config.toml
n_layer = 12
d_model = 256
n_head = 4
n_kv_head = 4
head_dim = 64
d_mlp = 1024
vocab_size = 8192
activation = "tanh_gelu"
norm = "layernorm"
norm_place = "pre"
norm_eps = 1e-06
positions = "rope"
rope_base = 10000.0
rope_fraction = 1.0
qk_norm = false
attn_scale = 0.125
bias = "all"
tie_embeddings = true
parallel_block = false
extras = ["capped logits"]
init = "normal"
init_std_qkv = 0.0429
init_std_o = 0.0
init_std_up = 0.0429
init_std_down = 0.0
optimizer = "adam_variant"
lr = 0.00114
beta1 = 0.9
weight_decay = 0.087
lr_head = 0.00622
grad_clip = 1.0
warmup_steps = 388
schedule = "wsd"
decay_fraction = 1.0
decay_shape = "cos"
final_lr_fraction = 0.0
batch_tokens = [32768, 65536]
seq_len = 512
doc_mask = true
train_tokens = 518500000
steps = 11307
dataset = "wikipedia_en"
Each number is 128 + 24 x the weight over its row's rms, rounded and kept within 0 to 255. Layers, rows and columns count from 0. The size above them is the row's rms in percent of the matrix's.

# layer 8 MLP up, 1024x256, rms 0.0839, rows 224-237, columns 0-255
size [ 99  87 101  98 102 105  91  99  99  98  98  88 107  94]
[[113 163  82 108 114  94 128 126 154  73 129 152 105  91  75 186 136 133 116 116 113 148 117 142 136  98 136 141 132 148 129 111 156 154 123 183 149 100 128 163 139 125 126 147 113 126 183 112  82 134 112 149 122 163 168 156 134 152 118 143  98 157 107 106 126  95 125 167 131 114 119 151 142 105 149 117 112 145  98 141 137 100  69 142 111 126  91 100 124 134 115 111 121 115 134 136 132 134 114 100 130 143 178 134 137 137 157 142 103 144 130  95 136 137 128 155  82 109  99 157 161 100  79  98 147  89 100 174 129 110  79 103 115 108  81 149  96 102 157  92 112  93 122 150 124 144 127  99 163 106 131 135 171 124 126 109 133  97 138 136  90 105 152 147 127 101 137 122  95  95 162 106 122 136 162  91 120 143 160 103 153 124 135 149 105 135 171 103 103 162 136 141 190 122 131 126  96 129  97 136  86  96 140 126 119 137 164 108 134 160 149 111 139 138 124 115 136 115 101 108 124 134  83 120 142 156 112 153 138 107 108 121 137 148  88 124 137 163 123 144 113  88 128 144 139 130 121 127 163 161 141 125  85 136 157 170]
 [149 106 157 104 107 117 166  84 107 121 122 161 105 119 128  99 128 145 130 163  98 148  76 121 112 168 128 132 102 135 145 124 153 143 120 134 104 102 116 159 110 131 101  67  98 174 115 125 114 142  65 140 110  96 137 104 103 143 112 123 153 151 171  85 123  86 157 148 163 161 134 150 136  87 169 120 110 132 176 148 115 130 115  87 131 138  81 134 114 143 111 125 110 120 159 137 117  97 154 118  94 162  99 149 119  85 141 115 150 152 133 162 162 176 181 126 115 153 147 116 131 150 114 106 155 135  94 125 102 163 131 137 139 195 116 139 121 130  94 120 125 124 146 134 101 128 120 147 156 105 127 154 105  87 159 128 131 114 104 147 140 115 105 142  95 122 131 143 147 159  83 142 138 118 151 177 166 151 134  98 130 115 150 113 103 120 140 122 131 113 134 142 115 122 107 134 137 138 125 181 116 133 147 140 151 158 146  90 145 122 110 116 116 122  79 158 142 106 140  85 151 128  50 145 107 119 132 132 103  94 125  65 136 140 134 143 145 141 127 125 132 125 114 164 102 140  90 102 132 114 102 132 104 165 145 110]
 [116 127 125 144 105 123 158 138 149 146 113 139 139 138 119  85 114 119 157 111 139 106 104 107 134 109 104 118 111 136 115 131  81 142 130 104 160 152  93  92 126 150  80 124 142 107 119 121  91 128 127 112  93 210 158 126  80 129 117 129 126 181 147 128 105 107 128 129 137  97 162 106 160 145 156 118 109 110 121 116  91 112 130  86 163 133 161 190 138 101 101 128 126 111 135  68 157 155 124 159 130 135 125 148 130 112 163 115 137 103 102 172 117 138 101 112 121 136 157 115 132 107 156 155 148 144 118 107 132 130 157 128 137  86 127 179  83  85 119 119 136 150 122 106 132 118 135 146 137 156  85 117 118 115 103 151 152 137 120 117  93  97 136 134 124 145 120 125 167 113 118 125 129 134 158 131  77 145 138 165 102 206 144 150  93 114 100 116 159 134 141 157 143  94 100 147 139 140 127 129 131 133 128 113 106 107  99 191 151 120  95 103 162  71 125 134  75 149  98 127  80 137 136 128 181 159 129 128 138 159 122  93 122 135 130 146 128 133 145 135 160 165 136 125 138 130 122 139 159  93 152 154 134 156  93 101]
 [ 99 105 166  67  82 150 148 150 132 153 122 132 130 118 134 138 127  92 126 147 120 155 139 123 163 150 175 154 131 125 152 134 129 166 112 126  88 128 121 155  93 105  96  89 166 138 143 138 106 139 118 103 116  91 135 116 105 137 128 145 118 119 126 134 109 126 123 124 102 182 120 107 141 106 126 171  90 136 108 132 134 105 134 144 129  94 146 153 162  92  89 127 127 153 110 103 147 111 147 138  64 170 155 168  87 104 124 149  94 110 130 143 110 142 125 118 104 124 140 115 140 139 102 111 126 167 162  74 136 110 101 105  84 159  92 115 159  95 121  97 137 114 149 139 125 151 102  88  53 108 169 102 123 160 194 134 137 119 115 132 143 153 103 114 131 134 132 140 153 133 130 164 118 133 181 135  77 128 132 132  98 174 126 135 121 133 121 133 116 107 106  99 115 112  91  94 126 137 165 134 127 124 133  96 147 148 130 111 122 168 130 133 101 121 123 148 119 138 117 157 149 125 131 131 133 164 126 132 137  71 150 100 137 117 182 156 144 103 139 163  99 155 135 146 108 142  86 107 144  99  89 101 136 168 124 108]
 [158 123 107 169  90 137 139 125 117 152 116 155 145 122 108 151  76  90 127  91 153 121 118 107 130 163 103 164 140 127  96 127 118 165 172 113  74 122 123 157 152 138 133  99 134 113 148 134  86 130 106 165 137 130 121 118 137 131 131 142 116 118 104 142  97 110 149 124 141 138 102 180 138 115 124 141 102 120 139 107 165 151 132 157 173  69  57 119 151 133  76 136  81 114 115 171 115  68 145 102 118 113 138 118 177 153 122 117 134 139 127  82 132 135 120 113 101 131 124 130 116 106 133 159 176 160 150 146 108  95 110 134 103 121 146 124 123 121 155 150  80 133 138 167 115 104 136 116 124 123 134 104 143 131 163 116 114  76 117 150 132 148  77 134 123 138 151 127 133 129 163 137 136 131 153 206 137 164 140 139 115 144 158 133 125 161 106 126  75 157 156 142  85  78 156 150  87 148 111 116  96  87 109 100 128 132 147 135 104 119 125 116 114 112 131 123 110 150 162  99 129 149 121 153  98 117 112 129 101 127 126  84 147 135 187  99 141  96 129 134 161 134 112 110 104 112 105 130 115 149 112 116 148 148 128 121]
 [133 125 149 154  87 109 154 131 158 150 124 124 133 117  82 169 109 119 108 100 133 144  97 105 141 142 102 145 125 149 131 123 177 115 123 106 116 125 138 162 158 111 153 125 136 118 124 116 123 103 113  91 111  94 130 113 124 136 121 128 128 108  96  76 101 121 112 101 114 114  86 177 150 134  57 128 158  99 174 121 116 138  83 148 103 109 122 121 102 157 127  86 120 150 179 111 138 151 139  94 129 148 170 162  95 152 125 113 137  68  98 115 128 100 177 142 121 108 126 107 179  66 145 110 154 136 133 160 122 112 168 112 108 168 122  93 117 108 144 113 139 132 131 113 132  91 149 118 120 125 117 136 138 146 125 137 124 114 182 106 164 147 125 107 141 120 113 130 131 130 132 126 145 157 158 105 170 138 164 139 125 155 119  83 171 156 150 117 100  99 130 121 113 159 121 101 155 133 134 130 144 111 132 131 151 115 177 151 139 120 183 114 159 118 173 109  74  98 134 144 114 143 129  72  96 153 131 135 113 123 144 123 117 129 155 138 128 133 163  97 157 148 147 112 126 126 112 130 153 134 210 158 117 137 131 111]
 [144 158 132 139  96 102 100  89  77 136 159 136  73 103 128 150 124 102 122 132  88 127 162 124 130 119 131  97 108 126 167 120 116 125 129 138 133 121 144 120 109 102 148 162 128 128 151 128 101 108  95 148 152 130 155 116 137 135 143 134 115 133 102  93  99  82 134 150 118 156  92 149 121 116 134 119 144 165 127 133 117  73  96 103 105 149  91  82 121 124 122 106 102 132 151 126 117 162 168 176 127 119 101 174 165 131 135 122 163 105 106 136 128 106 154 129 134 125 130 122 141  97 181 148 173 140 108 128 146 126 136 162 139 140 131 202 174 150 115 164 133 154 137 113 127 146 130 139 125 114 121 117 130 153  77 118 156 120 161 143 127 121 158 142 147 173 123 137  93 138  86 111 149 140 120 192 178 106 197 141 110 150 154 117 135 119 131 133 105 164 120 147 132 106  61 133 143 128 126 132 114 116 156 119  91 131 129 148 144 122 157  86 128  98  96 115 139 134 137  87 153 141  84 101 129 129  88 105 162 127 123 151  91 109 149 162 143 112 138  69 147 145 161 144 116 167 154 128 121  98 142 128 109 129 109 119]
 [161 120 136 100 101 120 145 136 140 120 158  95 113 119 108 107 121 125 136 102 136 118 113 132 144 141 134 112 109  64 143  82 164 158 146  93 117 123 125 137 141  93 131 137 108  92 132 123 112  98 139 107 176 121 150 126 140 152 152 156 104 123 155  67 128 147  97 122 136 124 119 147 144  93 120 154 142 100 129 137 157 124  98 167 166 110 133 138 109 152 163  78 129 139 138 152 103  36 101 158 126 122 113 140 128 138 151 117 162 135 125 143 128 100 161 107 106 114  98 134 114 157 158 139 154 137 129 134 158 157 121  76  96 170 130 157 143 133 113 130 152 148 119 133 145 104 152 155 122  84 173 155 149 146 148 152 115 116 113 143 116 106 135 137  97 106 163 157 152  63 155 140 137 141 113 122 113 145 146 123  76 115 147  80 122 159 153 155  82 139  96 127 130 148 154 166 109 159 151 145 112  91 113 117 111 113 152 116 129 103 136 118  70 158 114 125 117  89 141 119 112 138 129 116 115 113 112  96 188 140 135 180 180 106 136 125 117 139 130  93 104 142 141 112 128  96 127  99 160 144 109 117 137 153 101  86]
 [141 139 179 122 148 137 139 156 115 146 112 155 148 122 131 135  82 136 119  94 151  99 124 141 135 122 176 177 129 128 151 156 108 105 148 165 128 164  93 161 107 119 113 120  84 104 143  79 134  64 142 152  87 105 118 119 152 123 127 120 104 152 122  98 104  99 129 138 133 103 111 159 132 136 118 144  91 101 162 131 115 120 112 140 131 158  97 155 117 140 123 147  78 124 180 103 108 158 114 129 105 101 174 104 129 157 105 112 145 120 159 124 144 138 118 164 129  88 136 139 173 126 121 166 159 138  97 133 129 112 149 114 104 111  77 120 124 118 140  65 103 101 116 132 196 145 118 127 109 133 109 100 140 139 134 132 124 130 109 149 100  99 143 131 121 159 122  88 143 141 108 132 145 126 136 156 134 138 150 136 112 119 174 106  80 153 130 155 150 131 147  95 163 115 122  63 131 137 142 157 107 119 133 108 177 138 111  81 117 143 100 106 109 125  90 130 137  85 145  96 129 176 109 125 100 102 139  94 119 153 112 111 147 147 152 124 105 122 149 116 113 113 141 113 177 123 147 161 138 133 103 112  60 134 117 145]
 [132 162 145 138 102 119 153  97 147  90 151  93 114 148  97 153 148 139 156 151 167 144  90 127 130 141 148 150 111 155 152  57 146 151 119 115 191 131 119 148 122 153 160 123 133 118 134 122 106 124 121 160 111 120  95  91 149 146 121 145 103 161 124  98 122 131  77 130 166  82 131 140 130 154 134 100 140 124  89 163 100 143 105 126 138 143 127 149 163 165 155 102 137  84  81 118 102 122 107 157 109 132 187 122 101 124 128 119 123  95  98 155 128 127 134 141 105 134 109 133 136  86  87 140 114 100 144 110 145 135 114 165 138 172 124 159 129 160 111  74 106 114 141 136 137  96 146 126 140 145 137 103 110 141 120 138 152 147 126 132 135 125 164 129 113 106 110 149 148  94 171 110 181  78 140 148 135 129 125 160 112 110 117  93  95 128 143  95 110 127 119  81  67 142 131 118 118 134 176 151 129 123 139 133 118 171 116  95 125 155 139 109 132 147 150 136 150 126 130 127 130 146 133 136 111 144 119 112 100 130 159  80 196 108 149 148  93  72 118  99 111 149 131 133 107 120 121 123 148  88 100  78 144 154 135 134]
 [135 158 129 165 115 128 142 125 139 148 143 119 122 102 143 122 128 146 156 101 134 115 113 146 147 137 106 156 127 148 113 123 130 118 120 112 127 131 166 125 167 120  59 132 152 117 149 148 161  90 125 154 124 148 108 150 120 150 150  88 109 126 164 125 129 108 113  95 164 136 121  94 154  91 130 109 113 180 103 101 163  98 174  74 148 108 110 154 136 130  81 124 108 170 140  85 119 105 149 129 102 162 143 151 159 103  80 136 124 139 121 157  86 142 127 216 138 130  81 102 122  98 180 132 135 147 122 155  92 131 124 149 119 152 152 155 158 121 131 132 139 151 112 119 147 109 133 109 103 105 106 145 122 127 130 147 133 105 103 183 130 119 111 169 118 117 124 137 111 157 160 114 113 114 123 100 149 142 120 170 126 101 125 108  96 106 143 135 107 183 109 148 130 101  90 147  87 134  97  98 101 155  91 145  92 130  78 101 147 114 156 125 153 103 138  85 107 154 126 101 134 138 126 144 111 124 121 119 123 144 126 155 102 155 142 114 125  81 114 136 136 124 149 109 171 111 135 154 115  57 109 114 121 145 142 168]
 [137 119 160 185 159 153 108 160 138  89 102 146 107 112 102 125 148 136 107 144 109 153 160 181 128 160 135 155 150 135 118 128 174 158 137 119 103 138 163 165 114 120 118 153  98 104 113 113 116  95 117 145 123 142 110 129  95 105 143 127 108 168 105 138 135 132 158 144 111 122 113 130 136 144 119 142 177 156 136 152 144  98 132 126 111 121 113 132 143 147 134 142 122 104 135  91  75 122 111  81 171 111 145 131 127 131 127 146 125 118 112 139  65 169 119 118 117 117 170 145  55 162  95 107 115 140  98 168 124 104 155 148  85 143 120 139 182 129 145 135 114 118  99 130 100 141  83 132 154 137  94 104 113 103 145 150 144 107 102 116 123  91 126 135  69 125 122 144 144 106  98 120 162 139 199 133  82 145 140 128 112 114 130 162 121 139 158 132 149 120 145  70 129 123 159 142 127 147 148 140 122  96 121 123 145 115 129 124 114 122 186  85 103 139 157 171 131  83 100 115 155 146  91 149 147 127  92 133 103 113  99 150  99 149 162 135 146 105 145 115 115 141 121 102 134 166 147 128 135 132 108 159 119 180 132 128]
 [149 140  78 141 130 107 163 116  86 124 143 140 136  89 116 141 123 111 104  98 114 104  95 111 156 134 116 186 144 159 188  97 147 134 140 137 156 116 122 167  97 107 117 128 107 162 166 140 136 143 110 122 122 112 127 110 126 133 157 134  88 148  71 157 115 107 116 144  95 109  85 174 143  97 110 137 156 133 106 142 132 102 132 130 126 113 142 129 110  81  97 137 168 138 144 151 142  95 168 138  75 125 161 116 108 113 153  89 159  85 107 123 103 116 129 150 123 121 140 116 169 128 143 141 158 117  74 153 139 125 155 120 175 170 169 170 127 110 112 140 124 145 115  96 103 144 130 121  99 128 131 125 155 133 103 128 119 192  94 156 157  98 117 109 120 144 123 113 183 109 124 148 100 110 108 135 148 124 105 101 100  96 147 122  90 138 127 174  86 155 137 131 138 135 130 134 106 126 145 157 160  80  91 107 131  83 166 138 156 159 193 122  97 124  93  83 130 134 138 111 137 149 152 115 138 157  87  88 128 169 142 125 138 151 116 132 131 134 130 144 133 135 127 139 134 101 123 135 128 121 129 123  97 115 129 112]
 [100 143 123 116  97 147 123 150 143 153 142 130 138 144 121  96 100 105 156 163 106 125 106 141 132 101 151 133  84 149 144 126 124 131 134 117  96 179 159 120 103 175 133  94  99 112 167 167 158 126 138  80 115 120  91  81 136 141 121 151 133 123 102 150 145 169 122 140 107 146  96 147 137 133 126 124 135 125 152 125 135 114 184 151 104 129 104 185 130 128 140 113  74 122 121 117 119 111 130 128 133  92 118 133 131 150 128 142 150  78 136 163 128 108  74  97 134 131  86 111 170 173 129 114 128 129 127 115 127 135 156 120 133 159 121 134 131 110  78 121 179 101 152 121 143 106  98 174  97 101 120 133  88 118 137 141 151  78 130 141 106  88 120 120 110 163 152 178 149 161  94 131 151 152  94 134 131 147 160 141  71 124 146  94 140 132 135 120 141 110 177  68  86 125 127 132 126 133 122 144 137 122 100 129 119 103  82 133 112 136 133 139 112 136  95 125 124 139 105  95 119 155 113 118 147 145 117 125 136 142 141  68 161 164 174 141 122 133 108 147 142 133 154  83 157  78  91 134 156 142 105 118 133 161  89 116]]
# layer 8 MLP down (transposed), 1024x256, rms 0.0781, rows 224-236, columns 0-255
size [ 98  85 104 105 101  98  92  97 108  91  90  88 105]
[[107  87 137 160  98 148  99 140 114 133 139 104 125 177 114  77 114 124 127 175 145 123 141 138 158 112 139 126 143  97 107 110  86 113 134  82 102 115 135 130 141 111 133  93  91 162  83 135 128 161 103 129 105 115  97 148 113 139 164 100 180 137 139 135 139 172 134 103 132  98 117 101 112 111 162 118 141 109 107 114 101  87 133 146 130  96 122 168 105 158 104 157  96 133 125 159 106 116 133 163 134 146 135 144 116 136 114 155 107 115 112 152  97 159 102 102 122 148  81 115 111 146 147 174 117 140 132 129 125 141 141 149 127 118 155  85 145 126 112 159 180 146 134 126 110 142 126 165  76 118 148 127 110 113 111 148 147 135 102 149 159 153 134  87 114 163 102 138 157 166 124 102 167 125  97 119 162 115 106 116 134 152 128 155 128 134 122 124 163  85 108 143 135 110 125 110 164 128 114 183 137 152 107 105 170  98 101 145  91  91 138 117 170 111 128 169 140 166 147 150 114 146 124 105  99 114 192 117 129 124 121 139 101 128 172 162 102  88 155 144 102 171 147  71 133 102 107 140 124 107 155 134 146 127 144 113]
 [115 141 149 134 103 124 144 143 152 142 131 154 171 123 163 131 154 126 124  72 159 117 144 137 136  99 125 122  93 137 112 114 126 111 130  94 133 149 120  95 121 149 177 153 116 116  91 121 110 137 136 133 105 157 105 148 147 129 169 146 110 106 121 145 127 164 130 102 121 109 104 155  44 114 127 119 151 118  71 112 127 126 146 121 124 112 177 143 144 138 133 127 139 104  97 102 143 144 169 158 103  86 149 146 132 120 103 131 104 104 131 119  98 138  77 129 174 109 116 131 129  92 102 121 153 137 129 108 151  40 156 160 149 115 116 131 143 100 167 165 115 171 107 115 178 144  76 107 124 141 102 115 136 141 134 173 169 100 177 132 104 166 148 108 145 132 187 149 135  93 139  92 109 156 148 120 139  98  96 137 160 108 119 109 151 104 138 127 120 147 137 115 140 168 146 125 103 124 135  97 156 149 129 148  99 132 113 123  99 123 129 100 122 104 183 130 122 139 140 145 146 128 117 108 192 146 123 145 150 134 103 126 120 167 129 128 108 157 103 114 118  95  97 110 121 110 163 149 144 122 120  91 123 135 133  83]
 [117 108 158  93 156  71 124 120 134 104 138  95 117 153 116 173 160 118  81 142 133 109 136 140 114 116 115  70 147  83 137 140 158  83 153 111 109 172 117 112 150 111 114 122 113 128 159 131 127 134 132 149 150 150 139 165 124 132 111 122 126 128 141 119 112 102 157 136 141 140 106 146 142 104 154  74 150  53 180 129 154 118 155  98 215 170 155 131 145 129 119 110 124 142  98 122  85 143 165 105  70 115  99 145 156 157  94 121 139 103 120 161 118 153 122 137 123 161  95 151 137 104 136 131 149  97  97 105 150 130  91 152 154 112 117 127 135 138 113  97 116 161 148 146 159  98  95 122 165 155 131 148 129 129 136 104 154 111 142 140 106 170 124 106 149 148 119 125 150  84 115 103 114 153 114 124 115 118 166 101 131 126 141 131 125 131 140 137 131 152 129 103 146 124 120 107 147 105 144 156 133 148 138 145 141 146  99 135 136  55 107 124 105 124 114 135  88 112 175 109 112 154 137 101 122 123 139 125 125 150 121 123 154 133 126 136  77  80 145 119 168  94 139 119 168 154 116 128 128 127 113 117 200 127 138 140]
 [137 133 134 144 160 167 101  88 166  91 128 163  93 136 138 132 124 154 132 130 143 158  73 167 118 110  95  99 106 168  92 132 159 106 169 137 118 158 131 139 131 127 110 143 104 108 183 133 105 102  91 171 127 158 106 138 162 101 148 109 128 103 144 141  99 129 160 148 155 135 147 171 189 132 129 116 121 142 134  45 145 126 120 101 181 113 117 117 129 126 129 149  82 112 114 116  87 150 125 147 106 143 137 101 127 121  97 107 128 115 184 122 133 149 138 118 107 129 108  54 134 115 147 154 114  74  92 143 141 104 114  98 107 155 149 164  96 153 131 166 123 163 107 163 134 118 103 157 131 134 134 100 142 139  95 146 111 127 109 116 102 148 104 148 159 128 131 140 116 135 165 107 106 124  97 114 166 153 132  94 161  97 145 143 138  92 158 134 131 130 140 100 119 144 110 102 102 100 134 147 120  92 144 166 104 109 137 137 165 135 141 155 142 115 125 105 159 132 142 161 130 105 138 119 102 146  78 123 136 122  94 150  89 158 100 132 121 154 141 127 119 142 152 133 155 125 112 124 126 135  94 141 110  86 142 157]
 [ 98 124 177  86 124 135 134 149 131 113 114 108 122 123 152 115 115 125 128 101 104 128 107 140 139 141 154 115 125 136 139 129 117 125  99 116 148 137 113 134 146 118 146 131 104 104  65 139 138 128 106 133 110  99 149 121  89  88 125  63 136 119 146 104 161 140 131 155 110  96 128 117 143 127 152 142  91 120 154 161 173 135 153 102  73 137 123 125 115 135 115 119 113 103  98 126 164 140 127  91 122 152 109 114 132 167 110 125 141 177 117 110 128 101 136 173 138 135  62 109 156 164 171 118 124 104 127 152 149 147  90 161 154 132  92 175 137 134 116 117 119  76 182 135 120 156 179 120 136 125 117  85 140 121 139 163 125 151 143 149 119 118 153 124 118 147 145 108 124 107 114 105  99 111  81  86 123 104 112 139  97 111 133 140 152 120 115  77 138 140 138 123 172 161 110 136 123 133 133 166 160 128 154 149 120 167 134 113 161 113 166 130  90 154 131 115 155 109 128 132  65 108 122 145 137 143 158 137 147 112 148 134 137 132 146 103 104 136 169 119  76 146 101 133  89 179 138 137 169  87 188 167 150 114 117 106]
 [130 133 168 169 115 137 121 111 153  74 151 119 145 147 123 139 209 168 128 152 171 108 176 108 142 118  97 134 130 128 167 131 108 117 141 138 125 126 164 150 123 122  93 142 121 135 105 117  82  68 129 130 128 127 161 172 134 159 132 172  93 139 134 152 119 109 102 171 143 112 109 145  90 122 140 120 141 145  94 145 142  95 101 107 155 128 140  75 141 125 149 118  99 145 148 113 102 116 151 126 136 126 155 160 111 101 126 110 102 145 123 132 153 129 115 106 132 143 131 104  99 124 111 105 117 113  93 112 119  94 127 127 111 133 102 135 143 153 120 147 108 106 126 149 156 134 119 134 131 170 110 153 136 110 147  82 130 102 112 131 142  87 112 103 184 153 100 135 154 157 155 138 115 105 118 159 120 165 125 150  81 126 127 115  87 125 141 158  98 110 144 130 149  90  95 128 161 130 154 131 126 117 161 117 159 159 132 118 124 129 112  97 145 114 117 134 111 131 139 144 133 156 119 166 118 158 108 134 161  88 145 144  94 131 103 138  85 148  69 181 157 106  86 152 150  73 127 138  77  93  86 126 150 126 138 172]
 [123 107 135 102 143 126 101 115 125  91 137  82 140 131 130 122 163 112  87 156 126 146 124 119 123 134 108 120 115  69 120 158 130 112 176 106 129 156 121 160 114 130 136 105 105 114 104  98 161 167 181 105 148 129 125  99 132  83 112  80 138  88 148 171 117 100 144 115 124 111 122  53 156 160  99 135 131 165 136 174 145 127 130 157 156 115 175 158 115 118 171 142 162 125 114 157 140 102 141 130 133 104  94 139 109 163 139  83 120 141 128 101 175 122 138 115 125 128 150 148 123 132 120 109 138 114 164 110 122  87 134 165 106 152 128  97 150 139 102 160 126 149 117 157 144 108 138 172 135  88 156 125 124 151 101 132 115 144 159 112 104 115 153 113 139  94 155 132 141  71 158 117 104 142 101  83 154 147  93 109 117 151 140 129 116 117 149 157 104 165 119 118 112 149 147 129 123 161 163  97 134 106 127 120 150 149  89 162 142 150 113 137 131 122 101 165  93 115 123 172 125 155 136 134 125 174 116 150 116  73 122 129 164 146 115  92 169 145 124 144 121 134 100 140  90  99 118 124 122 109 119  87 152  90 124 160]
 [ 79 148 127 149 131 146  87 123 120  79 137 165 124 116 107  91 141 138 129 124 155 116 180 121 170 156 160 151 126 138 155 125 125 108 128 182 154 129  90 131 152 175 119 105 151 104 118 147 145 149 183 122 125 117 132 139 169 123 149 108 147  84 121 105 147  92 129  95 154 146 127 119 102 151 174  96 135 125 138 142 167  91 164 114 176 130 118 126 133  94  98 157 135 124 125 119 138 164  99 118 159 139 132 128 105  90 108 129 114 114 145 110 152  84 158 109 147 133 115 102  84 128 122 121 121 109 122 126  93  82 127  99 105 104 139 148 112 142 167 138 118 119 125 102 132 120 115 120 125 131 122 162 153 136 144  90 142 119  94 113 125 137 137 132 104 145 139 119  86 119 104 155 103 126 130 101 157 133  79 159 136 122 113  74 180 137 109  88  93 125 153 145 147 114  96 117 154 135 110 110 140 127 176 135 149 139 119 176 112 165 142 160 110 117 101 153 123 124 122 160 176 116 145  99 132 144 153 113 103 134  88 132 141 122 123  61 119  90 127 136 143 103 151 149 102 134  83 186 136 112 141 153 163 116 129 176]
 [101 116 171 127 131 130 119 135 117 101  67 127 166 103 148 171 147 173 136 139 129 134  80 116 135 163 168 165 157  79 126 127 149 128 108 127  80 112 103 139  96 124 147 133 112 121 124 102 107 125 128 161 104 124 149 137 154 136  84 134 182 119 103 119 114 107 159 146 136 103 141  77 238 149 104 121 126 179 136  87 115 132 119 111 146 110 115 122 132 160 149 136 112  90 125  98 148 162 130 126 143 153 160  72 139 112 130 154  96 122 102 117 142 192 134 127 112 128 126 166 116 146 126 109 111 126  97 147 117 138 131 112  82 146 109 108 125 124 144 115 134 133 123  86 150 111 122 132 120 128 111 130 171 114 136 125 135 121 131 142  87 127 164 128 101 108 143 112 129 153 136 107 133 111  93 126 138 171 105  99 171 100 126 141 101 142 154 141 117 120 121 119 174  99 101 112 123 118 116  77 115 157 173 141 158 118 172 116 165 116 121 127 128 168 113 137 135 124 150 142 170 124 123  97 118 135 177 124 144 123  80 108 155 129 123 122 128  99 127 110 101 147 109 105 167 140 119 164 100 124 159 105  99 135 133 120]
 [151  99 102 147 123 154 113 106 110 150 168 107 146 153 119  98 156  87 139 107 139 123 115 147 156 137 108 133 171 185 166  98 140 124 148 132 107 107 125 141 117  91  74 172 101 130  88 105 135 144 106 168 147 105 123 100 103  70 171 159 135 174 147 115 136 162  97 139 132 141 149 163 146 127 115 145 122  85 153 168 104 126 131 101 126 121 138 149 132 131 150 110  83 136 124  87 133 123 129 151 156  98  95 108 115 153 111 127  97 107 133 168  88 181  85 124 123 124 146 104 108 188  91 127 140 174  99 123 153 126 132 138 132 125  74 121 154 105 114 117 126 153  98 144 115 121 122 109 137 115 157 176 154 146 154 106 192 159 144 119 113 104 106 125 109 142 137 132 143 120 127 150  98 111 158 124 118 115 151 134 138 151 128 151 146 124 170 104 163 119 125 137 144 123 117 166 103  99 137 151 120 150 103 117 139 128 114 159 123 123 123 143 123 133 152 112  95 126  96 154 111 142 111 159 119  98 118 137 166 125 132  95  76 100 101 144 167 114 111 112 120 102  82  74 115 131  93 179 144 121 132 140 130 112 132 140]
 [124 141 135 133 120 113  94 167 137 144 127 131 155 103 169 102 162  77 101 126  86 123 146  75 152 164 108 122 119 124 106 157 125 134 144 160 133 112 119 173  95 139 186 112 109 115 128 133 169  79 161  92 134  76 103 126  99 112 116 115 136 136 105 135 183 151 143 139 116 151 105 164 119  93  99 152 124 130 140 139 150  82 113 123 102 148 126 124 124  68 120 131 114 136 155 149 152 139 132 142 126 112 125 136 127 170 131 121 151  91 186 130 108 113 162 136 107 133 108 129 127 106 126 134 163 100 159 152 134  90 135 112 119 128 109 108 147 107 129 142  91 114 129 146 130 116 145 129 106 128 105 104 137 152 179 125 192 102 169 133  69 133 133  83  89 152  99 149 108  75  80 108 134 121 144 168 143 117 128 127 122 157 149 142 162 154 158 106 116 157 119 145 146 152 145 121 104 142 155 107 152 144 151 133 180 143 102 112 134 126 112 143 121 117 130 127 139 138  73 142 182 118 137 127 147 107 109 116 147 135  95 149 150 117  90 152 128 156 122 136 111 116 131 130 110 137 120  90 149 167  96 115 112 139  98  77]
 [ 98 141 125 115 108  86 142  90 137 126 141 123 121 108 139 123 127 177 124  78 164 111 127  92 117 112  70  67 106 134 163 147  93 121 127 138 118 108 135 145 148 142 122  81 132 139 135 128 107 111 153 108 136 115 130 130 142 119 112 132 119 198 166 107 133 155 103 115 110 123 131 135  74 112 100 119 120 104 108 133 149 172 141 104 115 145 153 121 114 110 105 119 134 168 124 156 132 149 116 160 132 110 114 125 133 137  89 146 144 121 177 146 179 126 111 181 117 149 107 115 164 126 166 141 129 116 123 113 123 105  96 126 115 102 145  93 117 121  63 108 120 113 153  90 150  73 153 137 106 126 146 161 149 137 153 120 129 122 128 141 115 158 111 122 122 134 161  98 101 126 140 174  73 110  68 127 131 135  73  86 150 113 157 105 105 139 108 149 162 109 143 150 150 132 127 147 119 105 119 123  99 117 123 133 145 134 140 152 128 114 114 174 121 148  87 118 106 158 150 184 112 114 156 142 102 168 146 131 156 150 165 123 168 172 129 156 125 154 149 166 148 136 149 118 170  99 155 141 147 145 144 111 117  99 107 108]
 [110 138 135 130 157 159 110 166 138  88 146  66 144 139 112 133 110 128 135 146 130 147 130 146 149 124 141 108  89 118 159 117 120 166 153 127  95 128 108 129 130 109  97 100 140 140  89 130 125 148 180 123 156 132 120 102 147 117 110 163  97 165 146 124 130 141 138 171 160 162 127 115 114 125 161  69 127 115 130 148 158 180 117 150 145 145 100 114 102 119 140 110 134  93 132 159 168 124  93  90 135 165 131 134 114 102 138 148 127 143 172 145 107 136 152 125  98  98  79 128 115 127 150 178 164 141  92 148 133 141 107 177 109 114 103 102 116 130  91 133 135 141 167 107 120  95 145 125 126  86 120 100 114 110 115 107 114 128 132 143 128 114 159 116 103 107 175 108 102 120 100 112 148 154  82 150 155 136 116 160 127 171  75 135 126 120 109 119 172  72 178 129 102  84 154 101 144  99 123 123 115 121 178 123 173 150 133 146 124 149 131 139  99 103 161 137 135 106  78 113  99 107 111 101 116 143 158 133 132 111 121 182 126 165 116  99 126 147 113 136 116 101 134 175 116 135 104 135 159  99 128 159 103 107 142 113]]